Weights of a small transformer language model.
Architecture: LayerNorm before each block, biases, untied embeddings, normalized queries and keys.
Each number is 128 + 32 x the weight over its row's rms, rounded and kept within 0 to 255. Layers, rows and columns count from 0. Numbers have three digits each. The size before them is the row's rms in percent of the matrix's.

# gate: layer 5 MLP gate, 192x64, rms 0.453, rows 31-97, columns 0-63
# up: layer 5 MLP up, 192x64, rms 0.465, rows 31-97, columns 0-63
# down: layer 5 MLP down (transposed), 192x64, rms 0.243, rows 31-96, columns 0-63
gate31 097:185123129104120123129112083131126175098178119130166096106137152130159102125105080132207118100113076132134162140093126116094135164168190099176072162102068092081163121123163091096096103156175116
up31 093:080120138093103166124124186119135103109182139136146121172158154174106156121120141117088140153124126120134119042165119104136068123117156149190109203164140163104134127162137162020141130114123136
down31 094:177143136122119101090133155085125187124135116125113067146136137099066118132121108183168110146095108146121109139129132142143068237135135128110120177173070101143130094115099131072135058156146151
gate32 097:150133137072136122142142157109110124146151128095069078143111163143130186137106145173131149096185126152151119170123122059100145147140067103171107084120155118110183053129173119154101045143144107
up32 122:182077154122150050114181091137136085120130172127106121106109150139141142107081065181114161105158120104144182141103119132135203152151110113162119140112201103119113089152170108111182151137114088
down32 118:137082121159099130095177121115165091126096162133157107097078153144149185078042127176100130153150154061180139163102085113176148110139091133182145120118130151115120083105191116130131116147134088
gate33 112:131131132098140165166097155064111193137142111101141076173117143097106142154117149142066132149166113120166093124093096130034112141107143113175158158117101109104136172124167194114173077158162122
up33 096:087153116078181203126104159108102125130161083109124084139136127125171116094166117095072158126165143181166118110157129120087070115140181130164103110161135182093115186098155161129109073119089113
down33 101:148113123130122131141126089144104049115135134116148155150088188212146075127137141173145134102152110180102125076158149153156186119111135101111090058129171097129133148092081132151171132059108113
gate34 115:153188114083159097160119154116166143191109130181082162132130097135077143151091147085144087148141085088142138107105162123089114177117177090081113151143078141164107121204181151131142093145120121
up34 105:162130033141131131131164116151145112222086161102146126124137204142074116123111090127153123118081111098158113093079140144119124161065150078131159141126121115133115086180148155117153179151122104
down34 103:122131108155112174167106119181116087103180083111132078131091183163073107159136113218128099084119133126102091150173101103160140092097122132151169112165184145091147140151093064140126127131100149
gate35 110:159161105095109145176132124110152135143146119145124194168150130127114107128119182092167126181153138094101086129133154092116100113105164088147081078116097110179148083176138135167077049165068156
up35 101:152097150158128119062141096145148093087120151117131137132095120127135125118174167158130079209054073155072108149125106137139166126117154127085075166138155147115143182139124114143178043109142143
down35 096:111175142097155137107085164087147190128107115077170150133139110107165180149126116093070136125124122129091179094096149132141126105153123178146160094157085162120114108068211063083093130126130145
gate36 111:159130071144135105146163040113148086176060117130100118077124124135092122109150084154075133097123121092151143124118150180148169110162207088110107111122132174096136127129168113112130144173167079
up36 097:126101082119110148133198071077163102127083053112069156154172145140101115159111106142101166152100159137161139137161085138191120130156151159118168138156168154087168151149149120091080114170145144
down36 092:178166149133167158115117099162134164147107142176149086112113109126076158066127124088049120170120086106125133120126127199166103125133109073092151198125139167144093104079087118132135164116179131
gate37 098:071143063093079102109132126105106112139141133129115151206113115176136134111139166118187125119202134073154120154118073131110105125093095079176131184133106085178170118125115142181156120136102095
up37 094:157070111144107096140125106184190163133112131135079155135118152138049101128202129088105066106106152119163104092167175093133109109110132116102171144104131080110153198106140124132126130117146064
down37 093:069171064151174180113106125116077079202123160119104114100117098172144093125086127116136206150121138148132184179128116113138145108138176124205131113129132140134115099142095086137156106120089148
gate38 100:165148127094090126084168220130088120160067155178077131128146079149155149108128144128137121037152137137134092130150146146114151168090103128092145111147119165186156072085114114168117111147130142
up38 098:098172116105088160083141155170138148127144137100101090066154083092166077101135119103147047149117133128140165177157159157087138075126195129126129128102150143061154183180132140097143146131152117
down38 114:103143147130130188179144077120127165108157084120184141123095116122043153072125156063117102116111131143014108122147129133185113147123108142123093176124100139136099127170140127130127166152153114
gate39 093:158136138141082095080126094075208155132154174075097148095153120042125145156165199136152154156151138117120160103125135157137111139103140169072144143112123107089147114158137157149146099121068081
up39 094:078125074133125127149141151094080149131102055106090120138203127204084133144153177163091185127159133138100143155138106078108125102056083187099155165125135127117122150153106099149105133121133113
down39 098:126115165132145136136134140186127169096036101122132160135120152126125130105138059142079083135139155136139124135120217100171117147130164127051099138166165109115132074129091143155081074131121177
gate40 101:173163121145106158122086172131063178145075127124180142181090160121081110135149167057141154116121157129121062115065153125073102142083148161150142094072130144145096127101097127130153133143106099
up40 092:137111086093149143107174100134134137142190139155118141155169146124111165143088207123137072168121131159183168121111131120158115140161102079141103089174122113147176173158169097098131048179092127
down40 093:180134116180160151180160155098106120058100148181080078176148148092074129132093169144163124171139162159059075105142120124078104132115158154108113123118118131107099130125096117191110167143143133
gate41 094:115117094101102125111147160135193142127134161129085134098135109110081145184163124097124094176129103139187067139189123170079095184140110184202114139153138166103133119138143102111114129155067080
up41 091:120156102093079094134136156140176152116111136103150170103150100153108133192198108079177114141133152181181111097084138152169077124087137163146166090137159191145148116112107097135140183135071130
down41 099:101166169136136169107094164115103169109091110122174123133149129174150140088147103133186177108122167108090157125122083069165167067131114124080142092117144057104100124116120162142128195116077177
gate42 105:149136095103109102186132151155115178102084105169098121133137108159128085075093069095089134130193138159080150173133158121113113144084094116127155056130142141189129158100143181081080110149112107
up42 098:141136172111156133154157130148098141078100135123109096092164109095066090098185117070124098138106095143133167124201111133158128136123088150115227091111081131154168135133100172138120124102090072
down42 099:083107129131136161086130124124141138115202112118126130094123220121125137154131158204135080145041116159176083089120097123128129136087139151105061135124139114070093116128145128181105143138106166
gate43 096:117120113151161113103116152146184118185162080114118161119161122110113117069103159154141112127131087156124111165141138137150110084123109117143144036054136077131152108189140161125136040115161175
up43 101:120155149120089146152091092188137096180103131123104167185102151154149129117131161117131099163122116127140141130121073055158126088177135166117080085208139084165165162139143083125098133132059130
down43 101:176164202091135124103181112057174100128085132158123130179116149114112084099076154113106126146144084123135207154111081082154118146092105106095135092098134157173147107114162083130171125140128136
gate44 095:175142196142113151098057084171136105116167127136128145159133165108103096073124084183098147146123105089137110193141143121185098080123145133191103145148143146137116089108155086121076102182106137
up44 089:167125116129104115103086111149099157106106177119118118129097119140134204178128143132131066106129088148096093144164162140171177146049076114125120121140167174080160097090157095204167137136103114
down44 090:094086091161157085139157120078113204097111120135156152138134115157101119158100156139158126115101148180131146106129154140085137165116117139017125077135144096122128148146128176084202127088141084
gate45 099:080118165139121065094091178166135145102142162115133102121132097131115170100127118082091182080138139217087030136137120157114107133064127158164137123142168122143145177095136115107136110130151132
up45 100:130221103155138098141159134121142104110118078119140126118109164172086159161168187135128073119136118134087094098120147113108144165086075101143134197147070129139128057133108131141095138201155123
down45 105:154157199166046126112097152140159127100071161162162179189160086141162128092146127048132104132153126127137109103134123082138100130095098175131109123136092121096072123178169137107160137146143136
gate46 093:067220100163084124125096118123145161132128068160134195155097126126164094119095136149139128113111124144106131131124134129163134093131166148110125151068184144147193082171092062123135109080092134
up46 092:122104152137156173088175135141139115103132148124127158116181189112197139083026080108116171110119098119124072117168167092154174134084103123138147103098134145125181140062119105116123146129107154
down46 088:133176144131079147161110151162117157220157142114138139071101103085158165133172132105123140058130120088119066149149074101109155112119160142169170101091078168107116140152108087147150138141083096
gate47 106:142100088138104132096118127122126059161147165172100186114107115142064121050139143130110122081106167153161119192186184144138207104136155168114102125112114149131122102152155137133079092139159100
up47 095:130122130101110078149099147141141168105103153109133135162080106117164122146093151139110209119088167131140120094163160139135129123117098133110171179104156062087133091190090160030127142160171155
down47 098:134126101107125106163150137128137100150120125068159101240141111126101133160107103136190090130059107104120159142149098119101117168137157152057168165134127102067120139150063151103146129147155169
gate48 091:137115120111113174104096123082122141157114141049121154127178132143105148072157145086171065148138124122170161050190188157105126111125109113072077128167115099141138115208111136124124135132133130
up48 091:106161138140053148172072119106166113089137207123085116137098120137134120103171150125085193153131171161108105207108146109126075145117160123098094147106146117112175150163077106164133156126101099
down48 101:136093067127190066123138149133103153129132103129160103092163102129122159134088099165181137083104124081153148098087081134088149106162132102128210114147094188140109139126187146086181154122152104
gate49 090:168200130138085091110165145168142166077100109173113155136115142141087122091123105085194125098140136203175093143116174106121122105085143119126118112115198165142172140123124136159069130172140091
up49 107:121119112148106097140160109107071152152183049097121092051148140111147133083133106113122110106186194182157119136103132107127105147137090158133152132093149179110152148132181131178057160137162131
down49 100:129145137077139135112170136152224127073150069146095133114108107106053130136146114167171125138164141128091117139149099142157183084120142105064153097138106063090145168134113124161067154135117129
gate50 106:118165099137104136193085129133130086144193140100122132140129094088066168111079126127117137132158148132159174209135131104109076150158116091138216126136136153183135163152143190129102127121133082
up50 097:143154170140116199123159107181188105078114069088171132118119093163182127134126089131132084132080120132118139142165090083141087128149058144141118107093144152183176131098075122117129144082126164
down50 106:118168109141109147133152058175102104085177088108206086122175170104135111175134140147106111118160159104067164135116122083125124125107146089201153098106169141112141137159142079129110122092183160
gate51 089:109120153165082075111126098083148086181104103156127093135156192122116080178153100098131089066147179135115107151077138098098132168095176110179113170112082093116131164127171123123097137166091121
up51 107:126133163093133128145117072150139124134147141168165128118129174123099109126134110118075126119115063034154171066141153170121170108139115084147108199157135165097161089192132145078139128075144125
down51 105:107086169119165078100125095099089155185108114156128182098125151122076135120160131139113127084170108093154216155096117110078154175131124109097118185194157167106168140143120134158125090088111137
gate52 100:133103156141111127133130116092127142058141190168106140059122149111194127104091165069164095129100099121141129115147143122077169160128129094117051109182197179116151111114116143147105135160170158
up52 096:192181123059116140130188133145154074109118112140139144028092139154172077167116123078138131105145139158129152105156129135167155118142119084159134141081116097168138079139137153142079134178154112
down52 090:145144047117150167129119120107104065196169103120097145163132144084179171123117140143131162181149121126105155120133145151102151147103114142114153179132087113138080145098141060099214118098149083
gate53 091:131100118124158155162172118092122120084104121144077147120133070171074113097070103162114138128163094156134126163161126144116114111140060138083083120182200140104161139140137097116089117096140220
up53 091:168133097165145118132155074104128060112147171115104166106108172179164133125148091166068089167074081049075104107113150125114187157137165105163121128136130116154098074138131129130137123125175133
down53 093:138123091134131152102145140151173172134095128096099102156114135131133165172131089099216160114127164136119103098127142120134072111089089115206184160090109115115083147167095186095134140116055099
gate54 105:152162118086132177060080088130145128094134134115145172162098182173088131135183098109204183122083120089109149096115142136160117121127076112156119155177109163151143085079129115096162128146136171
up54 101:097150133126187109138063109171126123132121073174143148111140158129096110085112132161113113159175113107186132088114074163159180139158157086154137163117158127046119088151188120133099065114145141
down54 100:104156196162121102072117149100104121130116141094111109128127116066102134115070128154151098133151164163132152153083135167097138117110186174147075116176088052194142123180187138131123115100114121
gate55 099:142149076188124122120133152111166151147093091165109136162201138143103122110100153163166107140161110078119143120081194119108141136081075116113046116087081144137100168134190148093153086132125123
up55 085:126138110100092147173134076142133164109133107044093136084159152134086157164174185114176149141120136098127069095125158156123120174090141110119155129099130159098131128191113172205089156110109163
down55 081:158132197078146145071129158142105094185089141116109140088081177157143091096142134067118078162129124170098110156107148128125161118167153098174135093111094133099127139174091162074167080150149106
gate56 099:143147183079118115137147168099072116162167110091090176143139101200120123138106179122111133091197143090149085141158070145096087170133104106121120134149067113134139126122161135186134069158115156
up56 099:121137149088078155178066147130045105112181065126185132167146123169128058126159139122145115111144074137064148160089113108152131137123121112168152102161133117139128113075124124131179142077106112
down56 094:184110156122142171107202141129143176101112119140160084107085202138024125115126145113119111104101115138161073124098095102113111142110126143091137143170135167142109112155129120170130140045161102
gate57 099:065116131175086175178141123142147111195089103172095131126105147158116096218098126147107145091109117109109048170188167100107127112111168124093115147146139157101128166162151148110138144155103107
up57 097:142148118158169153041171115138135154137107108138137141148165153153132163097126196190111151102113094118122142100076143056169123113142143096097117128081112055119168137092112091180156156154170147
down57 084:168084118122098089143150127129146102144143142103127126159148115146179104075206071121191179157087183103114154103108086097105120170149129108137157157117125141169058115125088157071131164142082143
gate58 107:056205105089092100109165111194117105145093093174101150134154159116081173124104177141144182114148146088150161079110139146065140121081137116159137158109108124125151120156085133146125112192114113
up58 105:132157157109186152092122075121158085168175079118114110158132082097088158161173145152153142069151126119066136140153125128167099148198107140112167096110104068093165141125175103141160153172159129
down58 107:153160089189112110162132202103101073109094132141190150092162144131121165168089178162169152120163073095119140096110107133138100089112135093171142139141123124128176091093133128112114098165055095
gate59 094:159126156154150056154131141133170119118065121150088162118125181090126098142127103101102117156160135066091159106118145099071125057136084097153114118089178194151168135104121170114154171143157161
up59 111:138146117184159155103100048096154082154101057134119104098135160126195134179103165139108181121108087114134157099080136163150167099122065128181121112144131115093176141133154152116142095164095145
down59 103:144133118127157121150132089119183147104107113118093062125129137129159170108159224151116122140134106122100161124121050161126113125120112128154136107151102093110226180108098093133213114128160118
gate60 104:134179095136128140145138054111147066180095097122115152106147073129171114064126134173146114102127104157124145117097115103128111071130131146159081077183127147174131077123187206129122134104113148
up60 095:163160116136089105121118075109147053142143120119160122124076109134192122092160068178087135128099147156113183124151061153177130130130132076096114121163076144133129127144149192076109152079113138
down60 097:119127163098153131113120158105090163101114120142126119144125150173207112113167134133115116136108149097118151060204150147164167126124075078194119183102128142102087183097072127127072152124084128
gate61 093:148123179126160122013108136076139143118154072165135145142156120111147160150105127071112109099196115147105118128110158075116169100156160140113167114116146108130171108068121150110145077105182144
up61 092:130148164127093135138114111089163108128141118124181156109129105131180130184129169099105092094137173111152113146200130140111071111106129185167195215088123110175107125162137123087178099149092142
down61 097:117151099075144126079120138111106139171185158152126117140140140200161185137089140077077137116117062149124126162085156094147188155143155136085119099056110093152119142121102143155107133074144178
gate62 100:090123166096130082119070119159080202124147178184137143151091152129121160076092117158080204126120117110099094152168068132096107149106115112157123161179134134144124174110121170153177144111135145
up62 111:043164136184124169086117152138130077125111093075170151138132056114093110107176127125124168140124166168071157127144052146158130099172116120125141076129149111071124178146134112120131134102143146
down62 110:106101164106122155098072154191081138207119118086169113137125119122112138124174072131103164136113111121084108103157171108081128143144170105179159144145101109035136122132181173129166128095121128
gate63 091:115096155090170173147118147104117117134066118158090116115154130148143122075114138105081080123127108114185069103138135091109105227157178089119133111130188152127141111107108167075147132094179164
up63 100:087126153188129169136168084093199087137111125121150111096113087162190105125172114077078161079155078102134126136112155111105134105176140156095107172083171164131107131127153095101134130065145154
down63 097:143086101097080144108137086119124137125145095098093100127061147182091151141122157161175101197183138132131110170160070131160165120128171133148077096123139074122169168077101132121106153190143117
gate64 116:176193142138139157076150052128158127141122140181105104099141145120123128139114163129159136121175092107126123185112118075148166170133147104145124133055128113141115051122076113122156053149090165
up64 100:089128110133192111089083125121137155096084131064133143149124131135089159117145086143066160168115079112138146139110132139117115058129151156151199115077089170150129152160171103113194175128086102
down64 103:167128164141202077138119138173165153052110169122122117124130121084112074154155137151053155165159107123133089159119175074120130141122135103141125167119163167129122041084131133120099102161107127
gate65 095:090091161204112111168099050128149142138093159087132157103067124117186112136124135115141184078095112155157065179116112113124151134154095126108151173110162115101174098078131120174154131116103112
up65 096:071067135089101189136145121157121160109124080165168083150199120112086159102096099197129130146142156137109150094146079068171134075135099110146118146145086124114111187139125152103154144145135083
down65 093:115169152103178100139114191098098107151122101093109123151106153075147113093131139111094092130106103133115145151115219141142145158175123062148157125085105122040166136116123143125195133106169085
gate66 107:130145136183137117170090111107120057195130130132116150167129173128181138178066142103092147133184102110104123107095111077138202095136091126147081118143159136141214091104114113102147117124140119
up66 099:096115100074132136186144173104086132179097152133105122155071112169089148117146160117138181131124102169136096094103167169148125134138146110104105096059129223122127089108149144168114161144132064
down66 105:138081187078180139101103138172176160043129103182126115168135117104066074155166107160127120174092163154145106112147126131102103121114211104138102102079125103137130140115140173120146106118120122
gate67 104:111149129114139193125149131131116110080140158091168173151139168131144153122103130099099139126157109134135115167110103086205107182139113110105121079100122086148149160166137225097092046142113171
up67 109:141125154124151140123123014094132138151098196163150155087120117134171144100092132145158107142150090081150134110063131080142187113100130070151072121097099148138135154113119119143131139189124080
down67 104:160158055092127141088166106086119139147093081157147174107107140115120128132110105145047106170128145187106171117169176198173116103166102054136141133125088107112140175105122122136135101120157144
gate68 108:077133103163129108151209133126156089144043139096164187175138142160153143158135113056095124152097115163149140126125131092170104159161124055090101127187091126115156148137153111152093147133133125
up68 088:067146067169239125118150105109115170105101135159109106196136137124109136109071134149104094152079164183105119090093127082132165141154122109099144107129173127149171150117161150099123127142088148
down68 094:195110194104110086128072099155140157134198157111136090043074061194108116144140137179117166095144122113114124144115164116075160093098128131158138127117151121127107108124146150122178106133112125
gate69 098:134139117158120154138170092109129070123092120101193090069153113197152140140108066136119154102119146166113199134137095129120174168119173110106150114141148150140170052140158114078104096089144089
up69 104:131148125083127133109115165118088122124159064119112141157168113188113120141146155047155078131111093132084174067182109141063098197117107156166151118191187152128135132106122124151138145105125141
down69 099:113101084150127152143144184079122122152081111126147128146162120134189126126114129089054117119089107160109171116114195143091097089204159138198171143111053134128109112135145119133137157083160112
gate70 109:088124102129128169194095105091148070192050138147163130106148125071127147173132125117075116097138154128108129111144186143129184161129077088116114164106163176124110179145074096153142121144127140
up70 113:130146144131113096116080117155075126131112213133090077102098200140150128175125147105179116136154088107129160141086133136143174096098174159155068104136147149138136146113181174069187112140133101
down70 109:143117093051092075086124148145131089133143123190106122161123104122147122154141174101156116129123103171094150151111208096144215105149185100102111128143121076143122111140168184113129131147088085
gate71 100:074135131094080128161081135098121183066151144136069088167110163066135169112139151073157146128086132122163150134117089158108183166161098129155108148174186159105156142161091138131131147092146091
up71 092:138133121085097123127149120159176200052213164119091143098059147131136105123134137158157092133127120070124122141112110088097090186147095140183146150127161134129118137125104149144166153124149052
down71 102:087147141103116117137147098101100127065137115064166101144081142104170171175097122189150129134079147127175130092159162134170157141134143146172098130135148101079137206190098106145067127104135100
gate72 099:093138134130137123127064158096145121114098148112185189140092128110173134079097179128118209084105122174131070140096108076135156078114128109138142115158160162124148108063106103190116128123157173
up72 108:148098072145089081190159136147124098148119139203098132158148152082055116092150174112145111191114125136201098149140192128121109072145107130156111147146107122123108143127148167104087099164143154
down72 103:117098109153129137094117138175137137122175106119114133124133208081069154074066118116138098140081135128143136170144162049080153209125161130070134139099176134157090131141153142151118122121156086
gate73 096:075148120020090133161125097106129102103128103147161143141145134139123135106106162077152120185149127095137192128168105129095149179112169178147145082160150147199151096107125132080114125088108099
up73 088:162135134093130134088141110120114153181104155095107079087121087146177137110161078160142098072129131146141111100171113172154191132158143082103128083132136196138125118116095143204136131131159214
down73 092:122072062143189059070117106178158173157123131155103154128170109157128119175125105164115139133133095122107172065100136066133089135143084113123118163171133179073140160120161117110163143134144128
gate74 102:143131099045159152140143136130118172175133114153079122122137093155189141151100148095141123075211118130166088151095172117101142202182085089113168107169122130147128122138089100127157109085128120
up74 088:149122080118115142123115105142090120187112139129120148125208167166098038098168128142129083138074144067140112105126178151148143128169069115170105129111117111174116144109146070123140166149190129
down74 096:165117089120095143104139067104175163166143110181100099123176154141098133163144131090153136024063167066149086135094115154176126143127157118148096107099127139139123120128144076140168152109157163
gate75 112:102166106108084098177093123123139149122098109130095173095156113162140082105101100089148158093150158136189116194065143106113108139120145094122115091178193154167154169125135192110160148090088160
up75 107:140126087105109140137150081151147161068121067178106105126137097096136091126155101099129187145114128094112097157149136164202137143136111074142082067177168113179150163173162116132135098064139145
down75 108:166165165084161129139126134114161069137110023091150094175139132129134165105152139150139153118150109159200123160118091189166079135121090073103118158179102116123132118145102117113137162141110074
gate76 101:096104173150134141119082155141123110128021135124200138188187084096123125150138135123077135182136145137153144176157089121091104123132098110161058144098137105150138163129101157130149100162087141
up76 118:138156101142120160117138125044168120183163168124094125142108145112124116196061192171137161103122093093110099161104193107121119116120175149102136145095141105094111180128174149089156071137102137
down76 109:096205116104125171182128082127142113174121143123064139097134150145140098126075132142068133106103165157177167154125176103099169127079137116087106177116099121156108170073098117090160095167138103
gate77 103:115074131120135101116086168130172117136203141124076154126106164068069127142096133157093160134168155128142138145180150078098145138136148083108141132135186160121107137135095199064083095113174127
up77 125:136115092138119133128195126148113167138107092197172124108122111149162109124128169123079204074155168153134123140135164073129174137159139109166129085075131138155105144102096145073075114079161076
down77 119:110125101174129110141134144168094147078149054161137141106091167123107112116156155120109153124115159152107141119179176179106150121127094131143196150075146151129127158061078111043111136185130087
gate78 103:130178133090144135094171044119150163103156113100083143133111116122055199096127101120142132183198147118098111137138108123090188123113146119130121080107096176115088153161163120188125114135142096
up78 089:143116108095127099160142140135125158159108143126127128140164161073167143170122159148114182168132164105127147089180086113171096144180078025084117150092112133103111144103139060074114118161116167
down78 097:133106051180092134136105200082116147084112195104116138082104128168108141133109117107151116144113083039152175140165153151156138162137115137162128148125122108137092184107117169142081155141170155
gate79 098:039108103146151173114134159105152073159110143103130154142126127134157150166143130219155128102148163129088092068129153115051122176132132091129105174114128177120127139077067132169145139109130120
up79 095:095159128098108143129130132156060173140174099108163174144166147089104114086131105165140177134117126112180112113112117092156074139142132130074142132115054177092089131111123080163068108102145199
down79 105:111162093165136138153122193117190130139133168110183150146118122072096188109139066142170101089122110130148150070128192104041137124146104110130080100093109117130127158095096155130146163119093149
gate80 102:111115137111126180101097096079160098089153128103129157107148126080084150142123197122184143153156153121165108154092103127121151121089075140152106147090142129090161200096178156155154066183094088
up80 099:128119116141106147107136156095201116124127107186117117109131152128108141139090135103103158178107067150195090109173085113108191143144111116080085173134125131105118135179089106037169100120171133
down80 103:188085107160117105200177152171104156059120066128092086152129137152095111088094116144102089122150162173144116124159202118103156105166126133102131157148153083142105061136133139128086154118126109
gate81 088:070202160078112101134145126186090115143161134146092136105101128120117098125181102116131102092124087134143155104146074146166094151121152120147140127075086097151062107154137141131060113097193181
up81 092:150127134062129095144058144103112175102139115153158150159053138089103190096114092121105138080069136156111184110155097180138146107123108106168154099113154150167158131138095181144093139083162114
down81 089:149121084198123190092137103193116172122154083086162144117152061155047150141124112151132106121079103116143139163118174094129138182101090137152185116140120112153106103105119127096140097176150111
gate82 097:116130139140104104182200119069132181110132170169128122131148105101148063124073056116130060146161109079157095182165120129103148126152147118115089148090156135104153158167110093116132124190143121
up82 089:129097132127134100129179153141095116109128158095105124110128190111080165122152124080148101144128188129110163066160133112109135168024166181149104072102137167176112142097088103165150163158140130
down82 088:071112091160097087173132109136126070108154145154138192132155099167177109173151128132143110093171154134162092126123150094178114099146166064141111090135147117087155119162101106092076111160066175
gate83 094:074097109110085153196172116137123105097156108158099153124129121175127082128115104124113212056158123129050108099176080158173098114103107162155093131072145138116161152091118138137142126138131106
up83 090:119187163170083149112132147133144150150121197110156117085147139067142155156081081171145164140061083129101153123072130142133169052156126130165143144103181141185133152124118084109154151130140117
down83 094:111122086165099123150092093158079144177137142103108164134135110125163166154121109191075102103151121153114181147084102116192165089131131128194085133165102105157126072112181127108127052099125108
gate84 097:142110145107085129163181174156135144082124133123140120134076145109069083086162121104116083099144105125185063131139168139102094117179140150105195116131086125118160022124124106135162117142157118
up84 088:120141173103139121128118106137109163074114046031157081119037148112117142103123074124079130133178123130162079174170153077108107128125130135131114112132130134140173148115107161177106134142102114
down84 089:154105075167076152116102070112120132137097129165091145104134104182144130182099102137169149184106102105097185101122135119155156128108048111146082124157149144157102167115129169077114131170074172
gate85 099:091137148125164125187126074176145094126158133124087082171062069139122169184129128141141162089128151118112095171125122097092118144147058074103116144157146169097121144168175157132135110179129080
up85 094:110084124124160057130111119159143126119197234123096150112110122133162142124135140097100115120139162097082120121138092183091090121107168138139135132161141160128125144167144107098018149087122135
down85 091:108194145165143162091159166160083156137053067084153079171141123128156122168162165092103068180069095144174126138125135141132152126163135131113100150136135129101135113097078135115141088118114074
gate86 101:098148102139139195150146114112153159106098182150086110183138161105169106143070127102114161119149186129072129131108154158143137137146080206086101103129169090141159175090088129078147138116162090
up86 102:191137124111110112203161136119146090142085132130118120198119163106077119149169125073141082127059154071103064125186124118126117117087079117148134132181131124125152106132073153155141164144121160
down86 097:130193179135124141159086109133116114157146066100126099122076103098139134122085101158114174133166092148176124138099114147100121128153163109093140110083125114149129197167161211088171138084067123
gate87 105:137090142163145077152067080110143134131184159122131176112102093041132114174098087121137128113083191154119166160109094126137060136092097112148148166123136167161148155110154172098095157141129098
up87 109:163081155104120116073110130154102180128141167111165092123140163116126117140078128125172149094137149128150105126144158123194130127083104064183119105092115080093125123132088075162181122227117137
down87 107:143120172050096157071158124153184173157147123156162083199120142155105154054103095130141114111098160179144066149132123142113096096159112097094156117134119119112112139141129114172155074106120083
gate88 119:122085170156135154091182112139131122109082127091144162133104171195128167046126075147125133131135123134069087160167162111111101115101116092153066082083117161119134129130131127110078146190149084
up88 128:168127153157123149086214115182084118125057144121118137140071141173100180146057140116128148134100132128100095113174166158123118107108088124158056123114135140118155135097128164083129155175146079
down88 111:088144143138103165108090113097144068122187117096069106116141103226116061124134176092126133125105130158179167115184162152147092090128064150113150167140102109145142134135165145140110132110113085
gate89 102:127124110115120101101036127157100125178101159154100160108080137091147165114151115150157160161086148096084107120189071164116150160130136166091165116072173147091152097111148136117122143074161182
up89 093:139130091127191124084071176140095144146125088167166124114149073150175080111112091103128091090114161171172078072083142163112116132132157115167166195141167170126123098154100161107156129155141112
down89 097:091157169077112114124141111149164117180142130082169055111163150111167133120146075154182112097096123157095122135178208105100142112138100104144124183104113127079141164097149102094139170087167096
gate90 100:090051095088123144069127081173143111133176160145135133164147163131104144092152134141138146158170172109093117162141079113156095153187115138106044089080150122141148165098128154107167075111126138
up90 106:046083120174185113105172115098118104122073100179158179128098159103177103182159130118127164152144167060136066137127142098148141133148091113111111143141112122130144130164099092151158071103127091
down90 106:108125089149165129138096080127148131139121141083159139139098181170167109147114193147112115139112197103113071139144112089216134110131106134118189082114118166116084081149133094110191129145075110
gate91 104:111085079100105139162110079123111146136115155085150173151137151132096164091076068131162153118128154072122172123076179094071135114110152130069082123165170132134145125164192180136108175132119139
up91 101:076189156134152105133138104166098125086157125135087122109178168137100092130142064080120122067133126152137081085145156128126150079111134157176145154190065133142096155113135122156177117070133072
down91 092:168174121068122151133123151102122138128093107146123113106125111104161156066090123092132120180114084114092149104161253134127116111174110149151112184143087132157137153046139101150117147153137123
gate92 108:163156061109146162122119116119112129160123111125124103072199180117060113146098190183167143129178115104138152171091161056103087115119163125146162096113099123062129128118159153109140102153140148
up92 097:118104116112118157096130164160175163067118085141134130131093158163104171116101109092150089140120123161110162157125129164140077150135074146158137229098110121064151141049127178107145167122133100
down92 102:141130151168141115097135139206164126116176103058117184193094107103127120109102144127133171124139169124165132088090101141109114152163128091056122167136156092101147123071136134103120105112181059
gate93 088:092187100093148122116122077197108107161152130146163170179120145142147172108085078063083117104105113085082112159100140189160096119147122148150133176117152116140193133106142112099186146108142133
up93 093:121089178164129098107132135099099122118125102138109139080122132106150098090153119139139143091092116131220089077174159121066168125068182149065187171142118170127123136086125097172157136144149112
down93 093:166121131088105124127163172128127115104167100059148094141098205151116161115172109114123092188123100103077098089135161078195132145138128123151089140149137159195109073119147166137099163091109108
gate94 099:155084079167128129141141117117113146155098088123133155128145143184163082100103091068140145071158118174108143076082173157092112138140149098129156106104145181182123090085087158124053102119088150
up94 095:187078162159154131128091114095151099116096161124134080135135098121193136110129116165097152131146157116029151142141139160106088143101132112083068114109169095134051087088118127087162131112090136
down94 093:119104113134056102155088149047144113096128130118158161130115155181069154158146106102159119143119158070078156144155110086162184143140121137191114176134092124100115181154147127172105159096137086
gate95 116:110122080086140172141181107157108144129106134062095144082112207163111129089133113107104125090164072141143182090144105142172181140133052095130110072122131164101154108146146182133124115140126096
up95 112:117180106105104118136169094076116167115176103091102158154132082116165120120170143135169114137164107195143081149091163117125166106153149093098111103113057102131127167163113060191140081147137165
down95 104:161129193100133125078150128098153147145058179174156104131109084097057141121133143151112081131115125051128171129149111195124121106175125080151129134151158129134106124136074055115128140117173126
gate96 089:084150074155146112130077140093107182068103154126167142139162145153138126071146123107121103139135160166127114095124133110117085155115188198146149142129113103127076149166143076060142063072153121
up96 100:149137110059129099110189080137124112049100174120111140172110144162200147085129093107136129121134157100036130116145175109126168155083136138163139108149109137110109154143115058095107099155124130
down96 092:117157121050175123086109129088117147134169150129143156170085136117170114113101094106133136111076216158152192096130121147159127086093133138070106047119106143150157186126148119097121118120135157
gate97 109:168092079124149191102144106129123110087108133054097182102173139133203092122136082156144114168101099089138087111137155140140190156144075131136080140115103182149175113146141106147149091138103157
up97 111:134146100151069086106133094093142192122124135144066131122046159121169105095092109119100156137155162155138092115068148127108136107105121168096138109150178145138054172165178135167096163138146161